Each number is 50 + 15 x the weight over its row's rms, rounded and kept within 0 to 99. Layers, rows and columns count from 0. The size before them is the row's rms in percent of the matrix's.

# up: layer 2 MLP up, 768x192, rms 0.0702, rows 569-577, columns 0-191
# down: layer 2 MLP down (transposed), 768x192, rms 0.0598, rows 569-576, columns 0-191
up569 101:46 55 51 35 66 46 21 35 36 18 23 33 51 67 39 29 71 37 65 42 46 55 37 29 55 36 41 44 52 69 36 25 59 35 46 50 29 38 54 50 38 33 48 58 57 38 16 71 45 44 74 48 49 46 42 43 28 29 68 35 50 43 53 24 34 52 65 58 33 45 49 56 37 47 52 34 39 42 32 54 57 40 68 66 92 48 49 53 24 44 57 48 20 27 71 54 67 45 69 65 59 52 72 41 47 69 38 64 55 41 33 67 50 43 42 46 21 48 33 53 45 81 40 36 49 70 38 55 21 74 33 51 18 69 71 58 26 77 53 41 62 42 24 57 71 54 31 71 47 35 61 58 49 54 64 47 37 39 69 72 43 43 55 39 74 49 53 41 69 54 63 37 43 39 70 49 72 53 51 46 70 99 58 51 30 41 42 55 44 52 36 80
down569 096:61 46 58 50 36 51 72 46 40 61 71 67 14 40 59 67 46 31 60 50 75 80 56 49 22 48 70 50 66 41 59 32 76 70 41 62 42 52 20 47 61 34 52 41 86 45 60 46 58 35 62 46 44 54 57 70 48 20 39 57 68 52 78 60 88 65 49 27 43 59 56 45 44 49 48 34 61 33 54 70 31 89 29 64 37 75 38 48 77 30 50 62 63 40 61 78 49 70 24 52 49 44 45 72 41 36 67 39 49 79 48 38 66 54 51 40 60 34 54 60 58 33 52 84 38 49 52 52 59 32 47 16 63 82 55 48 52 73 45 39 45 35 49 45 40 56 60 44 44 36 40 41 53 36 29 26 55 73 53 40 47 56 39 77 31 49 50 34 37 38 34 55 40 69 49 33 29 38 50 71 53 49 55 24 57 46 28 35 67 22 40 41
up570 107:47 58 47 47 47 38 40 42 67 36 50 69 50 51 57 46 59 39 67 47 53 69 88 48 42 76 80 66 34 19 45 29 61 10 47 43 61 32 43 68 78 43 37 33 41 22 60 39 82 91 51 52 31 42 58 48 28 27 48 78 49 43 74 54 54 45 19 54 45 52 48 58 52 45 30 38 37 32 73 59 32 33 06 64 51 47 77 60 37 37 44 80 11 38 43 38 69 67 35 48 53 54 45 44 43 40 41 43 56 57 43 42 41 44 77 13 40 39 69 67 34 49 30 52 53 41 44 60 49 32 20 34 39 52 41 72 36 56 47 54 43 17 63 40 27 68 38 78 34 32 62 40 45 25 38 54 45 43 59 58 52 51 48 45 53 66 32 40 40 56 54 49 55 61 46 39 57 59 55 57 52 51 42 34 49 65 55 52 72 53 33 62
down570 101:13 50 45 41 71 32 61 51 50 34 52 56 33 38 55 46 74 27 47 48 35 41 58 58 44 26 32 62 66 42 50 65 78 43 45 46 60 64 71 36 62 66 35 55 48 65 53 69 40 39 65 58 53 60 50 32 52 33 61 42 43 48 60 32 75 38 09 67 77 50 61 54 53 32 25 61 35 40 42 98 19 66 40 76 62 87 57 31 82 28 27 55 47 43 47 60 39 43 60 78 48 44 52 36 78 34 61 58 47 51 38 50 60 64 45 65 40 42 60 66 26 33 58 38 45 54 62 69 58 33 52 41 36 46 80 60 22 57 49 53 57 54 44 18 35 48 79 37 30 56 42 33 42 38 60 75 31 47 37 77 56 45 64 49 60 48 79 42 60 34 70 59 60 54 46 35 50 35 78 57 56 41 62 69 57 50 71 42 61 59 35 34
up571 099:38 53 62 84 31 42 31 40 42 41 35 69 36 63 45 39 48 45 37 50 63 49 83 18 36 83 61 41 38 74 18 16 56 25 39 66 29 43 56 45 43 46 56 47 37 60 58 42 32 72 49 49 26 52 70 72 39 43 38 38 91 35 56 37 53 55 35 36 33 29 60 63 37 73 75 26 38 44 52 50 45 45 39 62 38 50 61 54 69 46 57 67 50 70 60 37 67 41 38 48 38 63 49 35 29 54 37 51 52 67 61 62 65 40 20 47 41 47 34 51 64 44 64 36 42 66 47 52 58 69 80 36 58 61 44 69 39 46 69 50 31 37 52 65 66 37 73 55 34 32 55 46 53 63 69 49 59 48 69 12 19 37 50 44 54 24 45 54 22 87 53 52 65 37 44 59 74 56 72 26 31 58 44 49 39 45 55 31 73 49 52 28
down571 103:38 46 82 05 50 55 36 49 55 77 56 50 48 35 26 67 59 44 51 36 39 58 32 54 32 47 49 61 53 30 49 62 54 40 56 51 47 60 26 24 60 57 14 38 49 31 36 68 61 50 58 39 60 93 43 45 68 54 51 60 28 30 44 52 60 38 22 50 79 43 38 46 54 42 57 64 55 38 30 47 50 15 62 52 45 53 60 46 51 59 72 26 54 60 50 38 47 35 43 60 44 47 38 51 35 35 37 54 63 43 39 48 51 51 33 43 49 56 30 47 61 44 44 46 36 66 61 42 32 59 35 65 33 35 60 27 42 25 49 46 62 34 68 27 59 61 67 55 23 35 51 74 60 47 50 75 37 29 43 83 35 36 34 30 54 65 65 05 31 37 60 34 89 55 37 53 55 45 68 36 87 23 49 73 60 58 54 69 39 52 72 73
up572 098:82 37 61 37 58 35 77 49 50 49 52 46 57 74 29 66 49 73 85 49 54 59 64 52 56 75 15 51 58 32 58 54 58 52 20 81 45 66 59 57 63 38 51 25 51 42 73 65 41 56 40 60 71 28 43 46 86 24 41 59 74 50 42 78 28 29 71 44 40 57 44 41 61 70 42 42 15 53 29 82 42 35 31 39 47 44 57 70 57 53 64 78 56 57 46 41 56 53 25 22 75 42 55 53 45 50 38 33 60 53 58 57 34 37 43 37 60 45 51 46 57 66 26 36 58 63 31 53 71 53 54 28 48 44 46 45 41 51 56 58 61 67 52 37 32 71 36 36 77 54 55 57 56 48 72 38 45 78 53 51 60 52 67 61 58 46 49 57 50 51 32 70 58 61 75 51 61 14 25 65 37 37 56 36 45 69 19 53 50 64 34 19
down572 097:67 44 47 54 62 55 40 48 00 40 53 60 43 53 44 28 49 54 39 73 37 53 27 53 62 34 43 44 39 41 63 28 56 58 87 41 39 48 53 40 46 57 49 60 40 32 23 42 26 38 58 42 15 48 28 13 68 66 69 27 60 58 66 40 49 16 50 47 64 76 42 35 35 21 26 49 46 47 35 41 73 54 72 47 57 60 26 38 54 42 24 61 33 51 68 42 51 47 68 61 48 49 38 50 24 36 49 48 66 53 52 54 42 47 59 49 35 71 84 64 52 34 63 49 75 37 56 42 64 42 50 52 78 47 72 53 36 43 63 36 64 54 24 52 76 63 58 37 65 52 36 59 77 26 66 50 41 66 56 29 49 19 54 72 56 67 32 41 62 46 51 47 22 58 20 62 40 75 54 32 49 48 58 43 16 57 52 54 50 53 76 60
up573 093:47 51 29 44 23 46 48 49 47 48 73 25 54 70 66 68 54 43 62 57 68 26 41 45 41 45 65 28 66 38 48 28 49 80 44 63 60 49 52 66 70 32 57 41 48 76 57 32 75 57 54 66 50 54 60 52 41 44 58 34 64 60 53 39 70 44 60 51 42 27 59 51 65 45 29 62 55 35 16 56 60 59 32 53 44 87 29 64 36 69 65 70 43 70 44 42 41 44 79 53 50 43 35 57 67 36 40 69 56 58 45 59 42 35 61 51 35 48 52 39 41 42 49 67 66 54 56 38 64 54 36 53 70 54 20 72 72 32 48 47 41 36 55 51 23 74 81 47 59 48 30 58 24 15 46 31 42 50 53 47 27 69 39 33 37 80 25 46 70 26 38 51 50 36 27 78 55 71 43 49 35 68 43 77 86 46 43 70 70 32 85 46
down573 099:54 62 82 63 65 60 74 44 57 54 44 64 59 39 59 64 65 24 72 21 56 69 53 29 31 62 45 71 49 48 07 41 45 15 32 36 45 36 44 43 34 45 35 75 64 27 48 57 43 30 46 50 62 70 59 44 51 61 36 70 52 51 62 52 49 66 49 41 33 54 31 67 32 41 80 44 85 54 50 74 47 55 52 50 41 37 91 46 59 35 31 43 33 53 42 44 53 28 29 32 93 76 65 48 50 66 89 52 50 59 46 33 71 67 42 48 41 53 63 69 54 44 32 53 55 42 55 46 66 50 48 53 46 65 77 31 35 56 41 25 51 44 38 49 57 51 24 33 33 62 72 67 55 61 48 78 54 51 41 62 43 48 64 48 54 36 71 29 33 57 57 61 59 40 50 40 58 43 87 63 71 48 48 36 34 55 29 68 49 42 42 77
up574 097:53 26 36 20 61 15 42 58 34 52 41 58 46 57 29 59 84 48 78 42 62 52 52 28 44 75 44 53 60 51 52 40 50 35 32 53 90 62 23 69 66 56 60 40 52 41 53 62 43 51 54 58 60 49 27 59 33 51 34 58 47 55 52 76 93 28 67 48 41 24 67 64 64 86 73 44 34 73 68 34 59 67 56 51 79 55 47 51 23 69 56 60 30 39 58 57 51 38 51 40 83 66 48 74 59 52 42 39 31 55 43 26 49 66 21 39 35 32 57 72 58 35 44 51 30 70 56 47 47 52 44 47 81 58 51 47 63 46 30 48 42 37 48 55 45 48 29 49 52 34 71 58 46 51 35 63 52 63 54 28 38 59 53 26 52 44 23 58 19 43 41 65 67 73 59 42 52 87 48 33 58 48 37 63 55 75 46 46 77 50 53 67
down574 101:26 70 50 80 53 57 53 70 57 58 54 47 54 38 57 56 39 56 46 55 42 61 80 74 52 33 24 62 38 61 28 58 53 50 70 57 44 61 42 46 49 46 39 52 57 28 87 63 68 59 56 65 33 69 59 35 58 68 37 45 46 40 59 11 33 49 68 53 48 57 16 44 37 13 59 37 52 36 72 68 53 33 55 56 61 27 36 62 52 59 52 33 65 67 45 48 61 70 23 61 36 43 44 47 59 43 39 14 26 50 49 70 52 45 65 41 54 46 54 48 36 50 82 43 54 68 36 49 35 57 55 41 15 27 48 39 47 51 48 36 47 78 41 47 28 43 51 44 58 56 32 37 49 52 36 62 43 22 63 62 74 39 44 63 33 86 73 59 68 51 54 31 40 50 53 57 47 20 58 91 54 37 53 29 12 42 50 45 10 52 50 42
up575 101:42 31 50 69 73 52 60 25 45 61 38 57 40 58 51 68 61 39 79 59 62 69 31 45 41 42 44 62 34 40 48 54 47 49 79 43 32 40 62 52 47 46 48 55 24 29 70 52 36 72 52 32 49 54 45 78 87 46 37 36 89 61 29 70 28 31 59 49 31 59 48 56 36 69 33 37 32 28 51 61 33 80 34 52 41 59 39 55 27 57 45 73 34 69 27 43 52 69 43 45 67 41 79 54 58 49 45 77 60 59 42 45 59 55 60 42 40 51 60 56 30 58 75 43 50 47 52 21 62 66 56 65 24 56 49 33 37 43 46 50 25 71 38 58 41 42 74 72 73 58 59 33 68 57 59 42 73 47 70 38 31 68 48 53 56 41 34 72 22 63 83 44 58 47 74 82 39 34 36 84 47 55 20 42 45 36 43 49 49 34 64 51
down575 099:44 74 55 50 50 51 64 44 25 57 51 56 63 59 49 39 40 16 33 61 26 66 58 54 42 41 44 35 59 40 60 56 21 42 83 67 27 40 73 69 28 59 49 70 41 63 67 62 37 49 45 57 40 77 59 70 19 48 68 39 55 54 53 58 53 55 36 43 46 72 52 37 34 46 53 57 46 50 47 34 42 51 63 51 45 58 59 44 39 72 30 62 69 50 44 30 64 71 53 81 19 64 62 17 31 43 50 58 55 84 32 43 61 34 62 23 53 54 43 33 55 30 57 69 41 22 41 56 53 51 65 62 25 41 57 37 42 71 26 66 55 47 75 37 37 60 82 45 51 36 39 68 43 51 34 34 55 37 67 38 27 25 54 55 33 52 25 50 59 36 85 65 44 66 58 68 50 34 26 53 68 48 32 28 16 32 33 70 32 42 69 42
up576 096:73 36 29 69 27 64 55 42 43 47 68 60 37 45 47 53 40 53 36 41 47 55 50 34 35 36 54 54 49 44 44 63 64 60 29 07 47 46 32 63 37 38 38 43 24 30 22 34 33 46 29 60 32 53 50 39 63 49 45 47 48 18 65 35 55 74 67 23 60 55 50 50 57 52 72 12 57 07 58 29 33 29 55 45 46 52 42 29 54 44 47 50 48 47 56 52 41 60 60 39 43 70 17 43 42 37 24 72 47 64 37 74 52 44 61 62 56 63 67 39 49 50 35 18 47 72 48 51 57 85 40 58 46 45 60 60 55 48 22 62 63 78 31 68 66 57 38 78 29 40 45 82 40 50 31 72 50 43 38 60 48 24 41 42 44 22 58 56 50 92 85 41 48 68 42 40 58 43 67 58 67 37 48 47 46 68 53 51 72 54 38 45
down576 098:34 41 25 40 54 54 61 47 51 35 47 42 42 44 28 62 13 51 38 45 49 53 35 27 60 36 61 40 77 52 64 53 44 55 53 58 65 71 54 45 62 35 54 23 22 51 62 34 16 47 42 58 58 48 37 52 76 66 35 52 30 56 64 26 45 57 57 26 53 66 60 61 40 52 40 49 49 73 28 17 59 74 65 69 17 38 43 26 56 27 50 49 66 85 32 35 47 55 67 49 19 48 55 53 43 39 50 49 43 62 53 35 65 61 75 49 61 66 31 29 60 41 58 28 39 30 70 44 29 53 62 34 47 43 66 37 52 43 54 43 27 46 40 37 61 64 50 35 64 56 53 69 60 75 41 61 49 45 16 74 24 44 44 88 60 70 33 42 69 53 15 58 52 67 72 30 58 19 46 52 49 74 31 34 63 63 51 49 50 33 65 33
up577 105:50 49 55 55 57 69 53 76 65 65 48 45 72 63 64 49 35 65 37 70 61 64 82 41 37 56 50 56 54 53 37 41 52 24 44 80 47 56 55 78 46 41 43 33 63 53 48 20 35 49 27 52 57 28 53 45 37 60 72 64 43 52 61 53 26 58 67 85 25 48 47 77 72 57 34 38 26 67 55 58 15 61 44 57 41 45 43 66 49 48 31 60 22 37 50 64 85 56 44 57 43 73 52 47 65 57 46 72 56 67 53 56 51 54 39 44 39 71 72 59 49 37 58 44 44 71 46 39 00 85 34 48 34 25 39 43 52 66 21 52 68 48 44 74 32 40 52 73 30 66 66 55 70 64 47 59 55 71 71 32 38 57 52 41 52 66 39 77 39 80 60 16 61 42 48 48 39 54 57 50 56 35 35 56 25 45 54 40 48 45 65 50